{"head_dim": 32, "init_std_down": 0.0442, "decay_shape": "linear"}
Each number is 500 + 40 x the weight over its row's rms, rounded and kept within 0 to 999. Layers, rows and columns count from 0. Numbers have three digits each. The size before them is the row's rms in percent of the matrix's.

# v: layer 8 attention value, 192x128, rms 0.234, rows 41-63, columns 0-127
# o: layer 8 attention output (transposed), 192x128, rms 0.217, rows 41-63, columns 0-127
# q: layer 8 attention query, 192x128, rms 0.179, rows 64-93, columns 0-127
# k: layer 8 attention key, 192x128, rms 0.186, rows 64-92, columns 0-127
v41 068:467543542470495566535467578470482481494534536574464536512436474534492504495528529450500481534502519491548503486479471452480515471468448468494467426528524494490515544489461494529541445513495400588494557487431470439505520495530522463560508468469489522470445625498452488471499542522544506427492620550433454478550460551503526522438485445492480421535430522463472456530491483505484534485496
o41 073:528458507538462460489557500437450470580534497550498544502518547493515500544483500497474449474459477519513537547469559490425495441538450515521486453579436493525517404504502459458537551533460522548496509497557565494521498534462473554492449536532539520455503410490517508563460518466470550559496421532521489596499480437447498494562567578504516512490508508456480513525477582520539426536544
v42 077:478558515440409505462474503479480481520475486419528468503528407502389501558477561552460482450474485508477503446425493505571449475517531489476490513483566505517489466551466535508469494448548445544515494557472458439502534486533480462525440572530564485539541515479461459432488502470451524469430512513480513520469546489528559543468508508501528562476538464538503446611483552473436529476529
o42 074:481531482572535468480502568518455536530477508504466543458564557529484512494513494498552556555518516434479490536559564441466500434415454555550462455453502501473439521490566424425520512506430507460520424503573518467516475459458486527497502495501482499486544456458568507483594556507476487435488510545455459458533494524573483463531519440528495474490488438550510508464534487437499420450486
v43 079:561523546557505496498473503578533620565531490440562535442553494470546487452502524542492524588550505445511556450463464529499503453506436482470559493477431503521505481582574512505496468546458518528517489474536497477455537513496532592467496532509553546506494491549537539566608510509484468451452498491477452481536494469503493482504462392506499493493475526508491566467482477478419463499511
o43 079:492512496513482507490508518445496372513453548486484464513522449531511471507520494453561535452500577568558574531479613484493492518480473525441546487541515531499488602456511558480491447433481474559527573555539471486529470470449558577460507531492490498537451465538475499444466485507512525504499548494512609496525541502471509530507477571478487426540470557529498480452500554547524521496551
v44 076:442543557471518461573486446495505516401467480530484508526503514508537530515519503526429496473498501455471485509484540528537562500408500486537435478475432413527434513483448473501510477584532527462557591482447501439481501489510450438455556508590524464546489502470523542483473505455488447547536479539481497465503604527441475512450447532477520523541508462482487522449536475568420490476530
o44 074:534457466484561484496495495528508491386534460503517534493458487518467588510447515516491491476498572489462584505475475449523555528494454458490514544419447533441519473554533528521488478474529452502487475435522536529574566512549472519507529488541484454440535472507500478511511620553499505565438544428486502508498501419505507507527508482509516474594484515455532524519517594467531440414507
v45 074:486499508510501529519498472514546434481475485531500571470487439379569501484495615473503575570533489508439448458474479490486492427571482509446479419515501518502527492488565576508522487549464488569437507501542510587528539433429501492506483487500441448509487448528495487525520495555512528506545463476502491515534492502495444493447522533483442506491456550555482577569452514552512528465559
o45 074:531556500494460513515505515512461482554487513467468416517511433582428548526518504500517459511481460544511527565477460508605497480466521515517502451527491475494459490524462431539509522510553461415538557480520547376476544502491527508456495516544565502505473437462466528482537451513451481538480601449511431527519501540493570503474446557527529475481451518573563529458524487548523473575501
v46 071:477478517499530546564547464495506524532524542481489492502527445465415572521488478408467460499567441498522445510482523440460536488521593501517515577433493536578424551511503466511568521528485454530421465444461514458498521407472469497504509449490452582535552531535526464531541468438463544564479553544498480505476502414526507506490526503482457479523521434447513542534514485507499521504560
o46 076:524545527510512436429472517541442451507533451485404434476463527597501423516493491532477500481537581493518530440557481532491514537567544467533524441491501515492481480484507527457513495472534516461431547470460498555517469528468489454439522526486464512468424448451450517490542482439448449512435528542506507509507531553501487548558511457565441578446422476541536496450457498510457437497528
v47 072:497465502491481490491464476539464463443556508482515505611508560543470433492494558492491449493524486580495466612462454544484534489488520462471561475534572513525541537440529493457591449477545504456490529473497511493484458533538546500457568582523528483484455416593542501502523561462539532517503468483429490470485513510498526458601495516454503529547461569467473475475461550517483494539503
o47 072:492522555507483462484527500440516515534446508514514524463501455463484525502560499470533462572493498491406501461478504507476418525569543543490447512527427503461448481496469595507454451518486432441533436533531473466555545606454452503564527506430520531578558580476479528507510442464521433514525538579543534517489471482471552514494479456523505477509525494439482452491447496499529546426494
v48 069:449482440536487465503540403479480556586488505466511454496510545558554478572569523475470432517523507473533468447496468509566506563521515551500494433468520493512497513497599547505494455530532494473490520555404446431512501533470484568550557539506529519476427507519456577529514530451435467456485519475463502535489541492507491434520502478523460488478534513487497512487538587546486557456412
o48 076:505477483497526449519508476514581485430557473522472545507527474440439565484524414523493500564587534511501509494541489523442433449476484519505380478501541502430504488511511563440479502474491542504539489450539484567558503442478519470467447540475440527529472427508514497481507466590549508505534533516504484503512494479461530531513351534485475478453480521539464507445445510509505493515580
v49 088:495542501492551508483506568396452478478483500525506480553460459428502504528466502525489491497577474464522495504447523523535431509467455539501505575522533471521608563526550541417493467562565456437554468565539500491558525514548508483553507532474481490479508461423487510589513560482464464553494488526534527463522447484569498534499546400481446477499491453533539471418516509515513504529540
o49 082:524466542456444553513437491489469457471528508506494528492520434537441496465447536498430525433464492476509510503556471445482551444476554520503466486425507483479398457447480483543451540526475560642510523530491424416495559497509512536496493511480534495487482490521502473424497510409536446452509528499521453477458470531467544488562510556528547537435503540465522522440484524478447473485545
v50 075:451489477492475530474465474463479492554554567489501511501490574479506509445547597458519521444523425559480559429541468527459511512493544477509536520389490520511469523510501509502427481462487561510458520513499612450457465509462527485514537405486397499501471540440488485500471511507548479493584512476508436486533493559504470520472435544504473518482478509462444494568495488558479597488479
o50 075:566507495528505467483484523532487493464408482506497503439474557546493540418490406525486433475505404475496540552527460492455485496520526491517516506574523540454562504549470475517529521475417447456500534492459503486553463553553483442474451515485534580511490539554552466581495493541544520475441439498506522508465537458538497503481457531477448502548480452514529585506508481615499439511553
v51 073:464503528531510442476478519499563503521520516497481497458481493496451425554507427533500545460526501525549550516451515440499558548464512520495455533493509493483547500394535487475467478548462516493573484474494517508542403435499498541566498530556484475542554506503439499563416514526526433546512520571513492473440474452557542508482594517556517435411494493449500468509495572490436515561452
o51 074:463500476477476502481509505521545571399527514423514498523514583524449413473514491445482449521498526532532508510579485436451522439506470437536509508523409451558595513565450482576522496559532525540484487511433443458460544499557479523493475502445460523478484501559517540575515548502476537542467520611503490478515490503501514453497455464521526531519499496578459474548492468507488457456490
v52 081:459472468427550493595559501444545535525523473482518517501449552446479493516544488519520440480528475500499453493462484499445506557494471474537442422507572470586585507463519501492429580469532536549439495495493485473555557477513507498467533526477477431477507565497525508477522561461500439542470458530587509582439515469556437502514506460505516527457436510528500436482532564505493442460486
o52 073:451516422462562532488475494498543524471513493471448507486556465476494535491522548504498459528486495575531512511490523465503549559574563478566528538508449475484425400511501517555386497534473481503514509495585547534448489441446521468455469516476488559562533437447505462527530455429542515494534496555438455480474574490495492435520497504507448417514562485496546502533424478466539486482499
v53 076:459430518505467530481430515446587490473513525442524392491497387475464470534492554497549524534545539524475420511453496462425557508530516531481498431500503506450484541541472508553504448442577461488494493571535466469528496492567564482474545506510564529499468496515494542489472470435498413511494501522510474478451552479489496589493465529522523535475537531530522514588504531440512463476447
o53 080:485415435447507520501509491517435528569517492452536534490556523475453501529543446472454492532481480447473513451481553609518426540546471512522448464456468419576459507495496513454421490543479531503436489449458556470490489491516502569510444439557535497460535517508496479510565493546451491498450540472457529459475518554507462462542457522445520475561506468500438542468472536549499527476595
v54 085:538421465516573507476467625513539469500595472389520494492469469471507458531534515538498424522504543552485553524537463511483530495471484522498532484432444525556569538429508511450499524527471512521485508468485498433553536520540495522536490478452561527523479509456431548556418469479518558557493532594405549493507434485483463521528555488511494469528519526529519482529521494497494547510481
o54 078:540498471535474518466510460483472538523522538532485541526449481535523436504533567422500480519522486490578483453487583458464482501464559549538495478578492454533523432517524480542467587496505546444508463497500374515525481452568533493478494545498469479496485549497463499574505546552523439511512479446534419465483512435444538529480462530464535452545544455550514562480432535521581492504538
v55 081:538485503516581438488520487505542494489454459468518491529537521466501477434533507497435532379452445503508535532500512440508372436570516523570516510522488472512506536565456495508488509551487487486443505525446471472582500520468540491471474522476503541561511498555508549494431583484528504502531471581418532448525481468467530504538489519514532556491494467427554481461485489393520475477526
o55 084:491475535516507533459508474509431504514500561590513522538561536535479550504497468468511420567521592520469482505554453539440593541463550527479497520521453497533500528487602479525501504455537477472539496500498451514435509543542445466567475480459471531460492529467562376530582456497469472530481509411580521498520506476543438497436533505452543495490539522466508492483475494478508548499463
v56 066:495461558482461514527517466557467470505518446549491444513516512562497446582452514480494462486461494446549564524468585485456564443560516536474474509488484555470473448509439404510503558489408455564542513452508519503478481547494519523548524516492505489508521513504503529460531531431489520530438493545514497493566452461602444539476530508418477435506536516477603538444499520530498535503450
o56 067:513533522641451501472486473554542480470516501493484564528469425413461514493521428465508513472571529460492526419614556485496479518482480526488576384488494500510545445477470579461571513604563486485485496490483468485457529547477539512523515511510462522479491466493516472502520437487482540463535508499457515500481541524536476513507514496453490528514491436402473523476504451528470472535477
v57 078:458490506469421426497449491452564486543489557525521469508490545467492439449441481428516529524516482457579507576495513477510466433488436523517586457520558504436482478451536450481461555506529493497533460508529594510501562558569433560546494459531495477449541535511450551465531482544454569457470500447465496476439500519524517447510486490508467550494491447501534541497509480577530435510492
o57 076:536524501503466505526418513518494430523467484474495493510525476472476533434501511487484498401498461518544497469457443503459511521555460443451453488467552485564438452514613508484516539525515490522507490482503408493430470551558561457598529529520493496553428489494547526480412466452541527478595548539446517482579456488486479536516446542454481500484522533522478501522533484477511490404495
v58 088:540525469497530517528473536548561580434517493538477482433547533498558481472525574478560584489472468527529478509523539540472567500453576491520556522468474466489500447493541522472578383563482511453508551479437559534463505492505457493540469516491495522510534563490596489511473499510479539450521429495519547484510481498548493421455491401452470531508511496579520485462473462434489505508464
o58 083:464528545525519450523529486459437439432527512552548474556546506539583484457506462483564482456508443549457543479435468528578459526493458487461511443505528520473592509438504495601501533518505458551556484516503495503529541450445522502497545433446544460509532458499474461585478532519444440526552511506491488459542559509501561504556555544546537498486462499487496565527578523551492467505511
v59 073:466492493512435526510474503468504520484475506475519469552497431498506523438490505530480520564507510482567529558566525426438479414438518540434455565533498562548557481540470536526508487454497490552508463502481463592527506567497406475498455516523535502527471470468540538521568509461482574430460531510591567573522450453560514477505524558479469491497515506459509496576530545510551515473446
o59 075:551505507524502523499545554499470566497534537534437518513512560513459506544475494487517605505509456447434554536451487506556465548563536486528505411495522495496436474417541474482563543477558599496584498516451460402468485460522502538499570497489461541551450465540477455476539524527506553537496452521427536483489545529511430530514527489546457495503437472510539493447473482436479523517480
v60 078:509438544479507441465512447472542562537503466448509507525545466529492437575493470531455561556477387543501530562562564489572513501519458491571517453515457535500541489462535496489424421515509509498511524439518468532577505495545541517543552535434437528465489553473467435555511461439558503503484520479514475477544526490507489508456531479469522489466439516530414545476522528480527567547535
o60 077:484578431498470483461549528459472461527509563524517462530411577517453499514503477482490424463546541513546527529491481530461535477470495506472465556535576449441503505497381530408512489503571518524554522560536430524420480492459453492485507510539492467485522476534499497515412473506462535508505519455451503433497445507471494505534448528513477536519562457495573454455481559570471498449474
v61 082:523582468475476513449522565528462458552517532465495554514489527506505437524567488495427554481452530519526532483470504471504510461483498588487440517479574487499569492577445512437497506533456465432487490537488515412507538480568493528462483539464521520484446496465505479546525469506456448576465496462480494471536475526539435482500457487569499508554451607443487571441550441572486470491467
o61 080:557462564516449542497471434498492480501492481517519477548487457430481569515513564523455430490533477428556483470520513477472457466567490446511498507475509606481492552440427521491513559415485483571556532515551400540530541457479532436554533488499419521509543504491534586483534557525456463496499484539526551567513526488472518467484507544409478447491538484541490497467480485492474536525509
v62 069:442541488499469557461462459570535476463472506520463490489521504482525463506426433501522506500499544460473476495602573557489521474415495520521544599474530549546520518482484491535569549561482438496569531519429489522430544536479583516500467489521489556483418525530514491558458506532454468507499507564503511464450532452554525567466412496531496473491528525490541500465523525491556566527449
o62 075:518514538461488535562480478471517504501480479534530505508488527523501477430493511508557477473523573514502602450491531528484475500534443432473523462464507464430502490518504482490487530514534550483403455526527507438510508486546466565487536447425578529555572515543464529471595554448601466539474460500489518498521463488503446454458537495377517555469480533522539478452531504517425434497523
v63 071:496441487548496495475562449446463453509514503431521516497572516507496535518554474497475474433523504474485454526455514525531548555496465466452504464480457488539626523423545468486472502421526566504523484528491471469489534566568534491566512593538490535460519446481467481439538494493466461540457600482572475529466509530455503492522467492533480501514454453457536566505533546485540567440557
o63 072:453500501435486444505473537492550492526542535499524463471499480490468494574563498529467485570518595467452529489542501467470508443485490526551570589520539515487465557540497579469570538604453518441552527524557471558485465494537517481525534527483529528511560455508462488492464512472597519417432440512451438493518497511524506545573464515480506444512472550462489510555452502479560463495507
q64 116:512498406458506529495443483471486460536498528597488504514495519509425452528522491471545519506506522442489414534532539484438464506425574557537527487509439444479467504480490538435530511462488498547556445492550503459491453481533508508500489506492533474491460507515549571547447537460511452516439614489475563517445490514463493431503450472501554488538574507427449493458477523584428528485513
k64 128:457525450465446547576487512489454517628498529550499452466477572458510520500527436442488488516513572541435472537464477468410541547500481550483519498501475436517516460435494571512536520497462565478496458515503505511463511451542581505548477492483556541515536533521511472421497491529505552553456568449508566461493484482467393495476452510493525497548509475462448494511509534552490569538488
q65 112:482543429477530449432509455565517498423472497539501509494441512498458483444486438479453469607428458525503529505482489444436533484535494486497479527454444494531474531563466509512505483531477476367483420442485486499492518457542524517522429528476479545510559529481529478567546524480467500508542440486440457499494452510564511474523451499528489510463493450496394492544464477584508568496490
k65 119:467463503503538485467493495495561577451552486494518479470509417515479508492521474511492411565517439467479509437535459515424533573535472457542541482571471493488575470562506476537490501498531471413445515429508429526500496553542506501484516563526537531550525462478540500489529475525443462458487485469502497531435484456524457527457496563543489528468549518555451492572427493590541469481590
q66 108:444448526492522515553577537513503481583454530598487412424460432547466578482461463482474486477515563451525522532500539489495470535450470477535434493490469480544508577543480486483486484461559445468567503402505473509499529503544492476495470483460504590467463435511538430422530490434539479525549511498459516501504449496560448482499438464511491483451520475571535490501518476472511506514538
k66 111:443509494556469553459440500549546561548434488475479534429554498499519555445508460569503482476489527537585516465527551463492526493480564467474475500453548474554515528481530504536463463420477447537552446465540451532511519544554441478537478489511484561472491521469540511525428471545462489521533540499558477439493450550427440422466470497533582519446527466550568470553508515512469463522509
q67 102:506473456441456477402482434520480509526522490518519496494453586481540549506502508435534510541452483532497501469527563557538480483506514438531514560424492502520549521589477478572541561429511512481507516468518515537488453518529501598521412538537474448574506491591479458482517492505521485498461552550514522459552478471471479501495528472455489579463525562459467571530500541526427481569511
k67 115:427465452436455461478500504537484530542538521486560480543487573502528480537523527511473448500491485476522491508527482493527481490505397442616467511524483483581602496520528525475498539538592507499537538506482498544485446462517626444525473477503473501521457528458545439496445480570459555486511491512501436575528465519499497538521528481478487560505440466517548523517544442501499456586497
q68 113:537447536548512475475504509395516494481528457507479493485480510408453467557495580520502529510527546479460532518460495536382525536451484515497530520528482495478516552425520426577496488511515482462517506486482422513411551471542488466498472497485547449500432459527440507571488504485445494414484468479550440521522413559469445544472497529428483493479509416518488535520469538523526554525493
k68 117:487500503508501492541482531505466514528494467498539535501508499499523472573452531481542511450499500473619495520533442556472471536475524469488472465535530548561479537495528535514541554489571473471463491494518478477446489447515475466427487519493446477527476545488522567537448603572467444462542514550570539553531493488536378503446481559405460473507574506530524541466488574491473526432453
q69 114:512496496453526539461452482525446499492533486492467490482535494558529492508517536457419512521468515505511485555452441465478490498503483504491530553407568426482427459457442525538439526444472539443489514574567480467555424518478489486474469530568539600501423483487456538515489497554500539504551459506440487540538489440418492430518502512440448454480487527560515491548487456493470588484535
k69 124:491433539542549576572464487568502546488521437535487496488535534515477476574479497538448443585475532435548496547451493539497510495543511545510501510474446473519508488518510548548423456518499526492556464572519472472503512483470549502480446489595413430460492528453461453489580540491492497514498484580471437406432448500504540458508491552427504514514495509508452530480460515497508559465526
q70 115:502520491507487430445481533460446563463553517528503488475477493520533473588499450543540517458467503505513465557537532569544497472504494498532424498556534502458514528479485507422598478471505562451514579474493570448532518509533522479530461448515490458446495514537479520511501534578493515493497458505490470474466442446618572523564477474477481520518479454520535469399401486511447476558508
k70 122:514434466521477456458497504459503497524534495504485490473525517463498508506488498508463581478558561522466552515554521491521438469563502515529552456589486514558502563436470482476593490432479580479510475461508549454497530513436492447438457513527530522526475474479533546432578457563511470463419448538476407551512562526542461498593453496511480477442500499473519500502427514507434533492535
q71 113:477460509483517517561488543526509495462523513419542432485537534575443419500491562579545493475429452518526515509420489460499477494505492488428502545477507581480514462501469502472494487566522505479504542550578521418483538459593423493441517472467446501512541534578510448519498499510437513493436595509496530426528492431458485462498511510508507480498498467549512526439517445551504517533549
k71 123:487501510553530470555480534499515515506504467531440464519463487469524425552499487494519502483500485517434530508470473536552473525445493539499441384565565536475505491554489513511426505510454516474483388540563497486516493463551524465388448545535422498531502444515545528469443446519545557524509530549513511450495519464414549543543461483493595510528503422551470531480496506545517474534494
q72 108:519493511571524487501537475490532460484481449479496462480531516522454503403538463511471483491548535438512485510466553545453527468448528452527507456465490541499549537522508535478474489444452566520417521499548482566581536411435476510507456509592504547428480534492500470521494569540464481431444509561505439439481442554482520558522503519517478543547456490500548495506533529540395474541560
k72 116:483555462504510487555501527453533417459460465499460450519468475493531505490537556546571485458521482505487552564511530549416466486561487458465556462522454488520478479425466563531531485406503546476436459464486499531552486425449489532478507481474472520502514498493530478500364570534445432511462458522501509510456486515559557548508460588514478557509442506561478480446511486525525484520543
q73 116:522504570458493496492525533471497478463517546541571510547530517460459540529416495533476558523567467567452485484507482453458544456481488480552540476467489478502558452446426544485455469462486532500587479466529510514400521434483560543514448539502507524528460481469544536476516442448573462438472484515468545510558521464487562490555501510440490509518504440530565449487435426532482469585492
k73 118:454481496596533483496493502505523509521526531473483555476543444469489545498481495448507519482493445451496475448527440436434471527504514511430535515398498470447568430482531537516483520468526512533518504512525462499507536479468578519511452534492471492510556497492551538439517540547518526431531532510543485622538564500432449435526436536495549474496451574489511598436468448514491447477467
q74 119:554514540490440485474482519560548458472525601507486461466455522529500462524572452468548520483532539475478448540511435483462488564503479509488512401530549469501503477554448453521468520508535502446511533512431563485464560478484436491464508585515544568450467412473497435531522518504457529515524515505505543463586512477525430460517492527488576481499426504473498440475487560527468422462537
k74 125:544541555532481491422464524491534493506482505567453491435426588505499492573461428460549513497494446493514509510506456510518501504531536516437493434457502407501500466483564497568520480478560531520533483568433495544541519589477501441474524531540485561529525458473445441501517498468466422505485499601419517498558484538492468528489576542533552490496455516454532465511483530566495515507536
q75 110:529527529511533460467452545496454407485523528564449502501507511492504534525421529539552470508557481466475473484513480533518565439448568505478407530537571496541442511512534556462454527476491534540565516516540461506456482566450449472391510499481511506439497477529460432534515469545418472472492466517538413519553548449495483498537517461611469476506528480499545515513464524529549503542506
k75 122:577578501554454431493490446480497429501544488506470456502567489553416476543494544485558484455513504486507502559585514436497572516472544512587459512435484456450450490433531544506526502440462477471561539525630484525527509484497499471507476517500496495462452447522503512533589542473473502471522501528462453477438521456525448527500477438560458485518485509561507461474500520490484440471469
q76 108:489436508461513505567469482522521499512528460532531478469475408486430543491458498508521500496487553567527460503516522352542480518472510475543551450509564514446498531521491518446464554501458505533432561534455526542555465551426531467471437561458524523574480553526458445518404542535510497499478472505495488469488543498466468546509526482452512564486503447487435435559461506534519548467486
k76 119:563458475526485439535472509530535513548528502535564514525518495408525509547477485540515458529517549501516484508560507515490497534469527387435522529481489596476528516476460524508558508566479456523474505536463462539546427488507479478463454527492505414497487444479484416495520479498408461481522461470524550419492485424469453489576460544536465575524507534433498430540533525545522475451458
q77 109:551557518480525522516460519543480506465553449564480524563512541470565528488551466473521452555516505491498474503434533460514524516495480569515494474544477463507539587472481439515451535547501530459542544465496474493489499530499484568519459518515509489490415539471596488430499525479483488521509512461484431516417535472508400504426494482448544524536488475577491560515507445354470475505539
k77 120:434547509528501504481457585521513613462488455425486477490498545497534540447531502558531560576534519437571426533533467460539480606494531523455493469504471490494543598488468546468508493423496483494513533524478509480511509486472472556480511449478547557478458497495533465436505513502493514492512492455454434481478499525560514486435565452509527513576559485465475500466451562513508500492402
q78 113:466511502508463511454462538482477498589453522522501547538494511488488474560524503578477518549497549474501638509430521468523509528503519444516537472412495530471509515486466466486488510493502525416551465523478507569524501445510555491519523430498436480516506479582473460450464558522472476455467440448478553526474451446481461420500518526557499461540564563482440509524414491470470431546471
k78 121:479528490504560511528506487485496494484426442481530536474534558461470559512445538562516469491455538458482540507442507519496460502484466465516482442500456521532536478533513435564576528494461562413564455566486496514504495449544543424449633470487464471522529497494528570432536519507497523532526449416423535506511483430482491478429520473542480478469523497517575491498448518443466477445512
q79 115:496497490494535585547462464485502587520529466539443523536546470452502558571490469524461471492531503477510536450524491538464509520449441511454558501443501547483516463423519508515451462570534447527495503460477542477517524511494427542471439530578513560435516559521468422543468468474520511486435497526559482558476439546572481440579506483536514453441495489492462442432464504531487436457493
k79 120:511552469464470567495439496493477527508500486423475563518523540464440489547493494581554468428493488484471484506600570490551470504550449501511541518431422469434487486515508530521534457579472536537509435438495533531491507516556449511479501477563520516515448512580508495480549475506504490537468462565611559553427467448515509514454537534463532491504512572468464499489511484469522420483502
q80 110:464489515443486469488493418563418600531491437447455515491441604527482491510485498490515491430504502521474431448466547450444538466528519488537569487466541465463486529538502507480509556523502431439483490525523423468481529541424526524511527492468434461491491457450525496521520432494474478502443496527558514517516451481514480527483411467552460538516462374543511472490502504506490516525570
k80 119:484483527543538438543455546454487573495548479509478591536491540536472553547500485483560574519553492532495521408471567507468479516547502490506488469501455535448510572452435506558498538525509471461520568517578517545554515513478503569551401488483463535486502483471521545491516473513466459505495498480525576530497452489467556534492484470508466559535361470490594505508492504486532553498514
q81 116:479521547440474484478522530515412546449454517508459480566512406546482492540525570498535487519500521451515437459501462489497537477425474544506457541499423475496488492535500502579469518484532539492461445434547586517522498531488498515446539486478490515588467490532503431510500496522503385450509472531534468534490430526438545482502494555490499508488468524448496496411507525399489587548501
k81 121:469492473543452444528513453550489454530501579468468471515495453470478475515484567464553484552441552488503496452506512564575477583487562539577516506470474509548503480502503448556477469499489520447499523437572545518499570532468609520460485525430522515551476595513516523520425524503501479445480495500571462452444464559469494525488570471535508526568466493441478478498470513468502577468495
q82 110:523473414515520498540528521462573459514448485527511524448588477422501481487464514518547471498536493469554485536507519486514493454541433546454487483495532462544496503589436500540553432465450496517525560506476529533542537535535486540523457530500479456508559488434559481515495490579481488453431507560545436469534437459454474410547528492449526433534501433479528573523533523467546481453457
k82 118:531508447512489494488511478524510467506472544507475550544497530467551563444436514513497483488482529595555550479529493515476457542471479503511481476525548437515486430576460510421541425450490494494496546527457539482539442538504509487454468508526527498430505428546482428489467474468473580516473476509505472559437475505483474479505475588553439444600472457507506556407573538512547465448521
q83 102:458467552479451471410457525544574480481512446558526427481483533528489489493472416644504519476434476463450498500458534534483479511455503539454490490533503567488523559528519496496516581572533531511464496450531501478497555473555506580531547502557476511486450521477472485553498484510543477481520479505501466532495542470507531416501495496477467520490480584411543565590541493457511518468475
k83 115:522523531501491440425516428538490444481500434507500455472504532427551516506466455582482454503512469490511455498405504492487536570468501540499609478495448512461491541489496531470493583459464540519513499473453501469549511486512492507495527464502524507492409530394559490569474482523572540390515485483567515478505475451511522535530536485492489436518471502476606507544493513546498448531556
q84 112:502536536432373455451472537465456497538453481507490520483599484467631456511539451519477452443486470530517495525471492467467493487542504569536505561475487513560545542459440530468485444519578486542456489476494482525527440480478438472481453529501475632534534474467503573529506484426492514474514482479516520502531447507451508562548506492527502507539516502515437513534521534538522497439511
k84 117:528488456477422534503438520523468501479467529537514545460486485492498576471542517544523467452490540513524524516504493494500481541571508541466422533504511488479501434482462469484427502530522587582505502608518522485485479541505485500541442453377428527548525531527562515542569580462533467445443498520510468475531462486485596537516499574488503513487534554525485525597478468497533471518522
q85 111:592539537505481534547470553544462502516523385503513527545528484554531563494449522495514431475482561550515477483586525539508478492428468441512530466497460481537509440460485486510455476517538554464503520485472483461490564509521483437535495428455575505450583536493519502456533482548532419463536529513499526469576498468500489431480503426457541512490437462510421558547461484482471550503471
k85 117:552505520533460495515517481493495539463444477508557556456500435536538511490534451531513500513580477539494505531527488496544503476490463453517474421457500475475523525512475468551515515529477503510489386474472537457505535491476526479443447479488552512392487525596506554589581541554530530501500524463519479515483433558488494431505530469514548613461428533502487573518511570537525533524429
q86 112:470499459588484516526566513521525517472478511496537472558491436486510521525503524488446462474500531458450446502504461478545457460516514501445456556497547461499561504451508568559558512463387526496472554491493529514448441492580457515598471510502461451521519510524453501539509485479490513498557469558451548516516490534466420441406496482533456551400493469598456514447480500500535482520516
k86 121:449505573466495515525430455510498481505476580450514478569561508449506503492507461491446459485414521416426546500515459569520488448527472465502462537541518463449590547565574564550533519495494489507462569513508545464475453534494502552488438521529519505440520526449447586520449498460473542547444453536487494451551504515540469484480486520536526527478490483455533452464451547545453459486461
q87 111:467514417415501499483529516525465498527484491443435497484543502384494579557426520471522493483504518435507516559494502537542441436496488497533537501497492534532458462451559487534530471451536493455498569464492450475502482540533584504501571545500476499419419490526595495488495491513459519504560524444451457407510451500543514586480566504459504470434516516489476549511530490536475490507507
k87 120:561486489460433511502470498504417602479516489511498527492563534528524500503441495512482554434523533505561543517508531478470526494480522487499486540522503538563505523498482451521508455412604526488428546511523506478466519502490485536483463482556439471464413573512498490481541398477457518499493545449491489491495544530518475564408491538507594505445489472504509504455563473488560596511581
q88 109:562477493504483488571520568563578495395528537526420504445534536408552490501514547482480541471404515513551497459556483526529563460436485499501496492470551512474507450453443462482566461464507461520471443491523503531454503444488553542525503536487461558479573463525458502457504477444473464514486482516501497581435536490535455474521429520443440527509514458486526478557558507467459532509530
k88 117:479456519416499594494486551510487467431516590506472563502496489427497502466477523533484529497470487502456477468475453486548505561490522527566536478522471459395411537553446493435480514464575481469452479540490504512481472490476515527587520495448478572469478507467476520524491531503460508463496550584514496587438457459483444521514486434525464482397503447503495477528491549468502485433493
q89 116:484484519467483496502494413533519481535505504499487510487534504509537509516487454392508449475542510518424507423441521466556517422522449533482434517534581508518505560489522476535513479441528606528532492513505416526539593443552476445498562484442465501516467519542526466512515495496545502565432465497496522610518491417509558517487453488517459447468500499508457493478448478512487524414539
k89 121:488500519520563524464496492546467465483589510445509523591500505512538457465547450469530485500535584515491519471507518508471561491481445524516461511462570507487520566569514488498507441414536566472574574537463477533545559505555490516528505429483578438507549451522545472519495508501551447490428499532512488487533493584469546553420461433401517504471508496542514507504491537550480496450495
q90 111:517413457519575451543469531507525460512522484532454576498453572462452464481548448435483427452509491502538492420406493534529526502452461496494479541459443546488532546510519469482510467482527509509539490475569537478504508551518519398419466528518576449493533508522459487493498519468565544456528502502429502503500549537445491495542473492429506495408475546567502454489520498493482472498588
k90 121:467509510487459510500493518517544504559517438574436529395470510459455491519482538545503510463537514516530467497446554585471459486431486496537508504437480538495473512531522592495526478446561480478495475447474534520543445536449536493504473516458565459532574417541387558519435449453554514466526514493518495485447506477495503474384520512451501576468519473550454519478477485516488477516468
q91 111:496478456460555425556552488414469498445560511536451511450555552526534500525551431457468543431506461588457495498524510482451435515480504447469452550496448509528440486529512443534476501547524546518508471557461527578511524416461521553521493528516493461573507461452527476503491436541457521490516549520526488498479480501478473527520550394497567472430476508538491524479416471449491522531487
k91 115:425503460469487458584464532484518484483590538482565540452574520497519547490494480495484501509472418500433526516556494482514486489522539553483485538489469544550485477552533548544524508493508470455521402527432548510561505418480536495457491460415544497505456459441442400497522432511520507449524505484515486485475555496450563466479486511545542484459494522535526572527501479518519511378492
q92 108:544465447526484450480542520507475470560476450460449462510469462448447456541469463508485494535494463480530509490514581517462558448555505540566492471486522522473572441514489532466580455513495558400449461549536555488507538515480436467451514495463530495478453503475500509499441486491407539474526537528452512581511496553479435497474479450474525509560554536511515479524524435426580580447503
k92 117:498459547505506513470495539496501473516534492505499457507406524434509506541457443510526504517558586495519563506477529565470571468518466488534474521523522480504474424507480499414504472481476515477439475456498574493513524496505462535526464568532367505506514530488520490483478548511489563450540581425512500524471577548485492465434495465532482509563546559496519418555410507510541511443429
q93 113:443432461407455532545463517531499516507497496557501490550490585567512512533571546489520550473603563469455483505527546551514430429540452505466488498480459564436494499465469450473503456537475507489423543437497541580471507505421497508554515516513534458533536474501438514545567540491482452508497551466453482527483483500500550481573550468509493524509512464557550473498493538508563546446482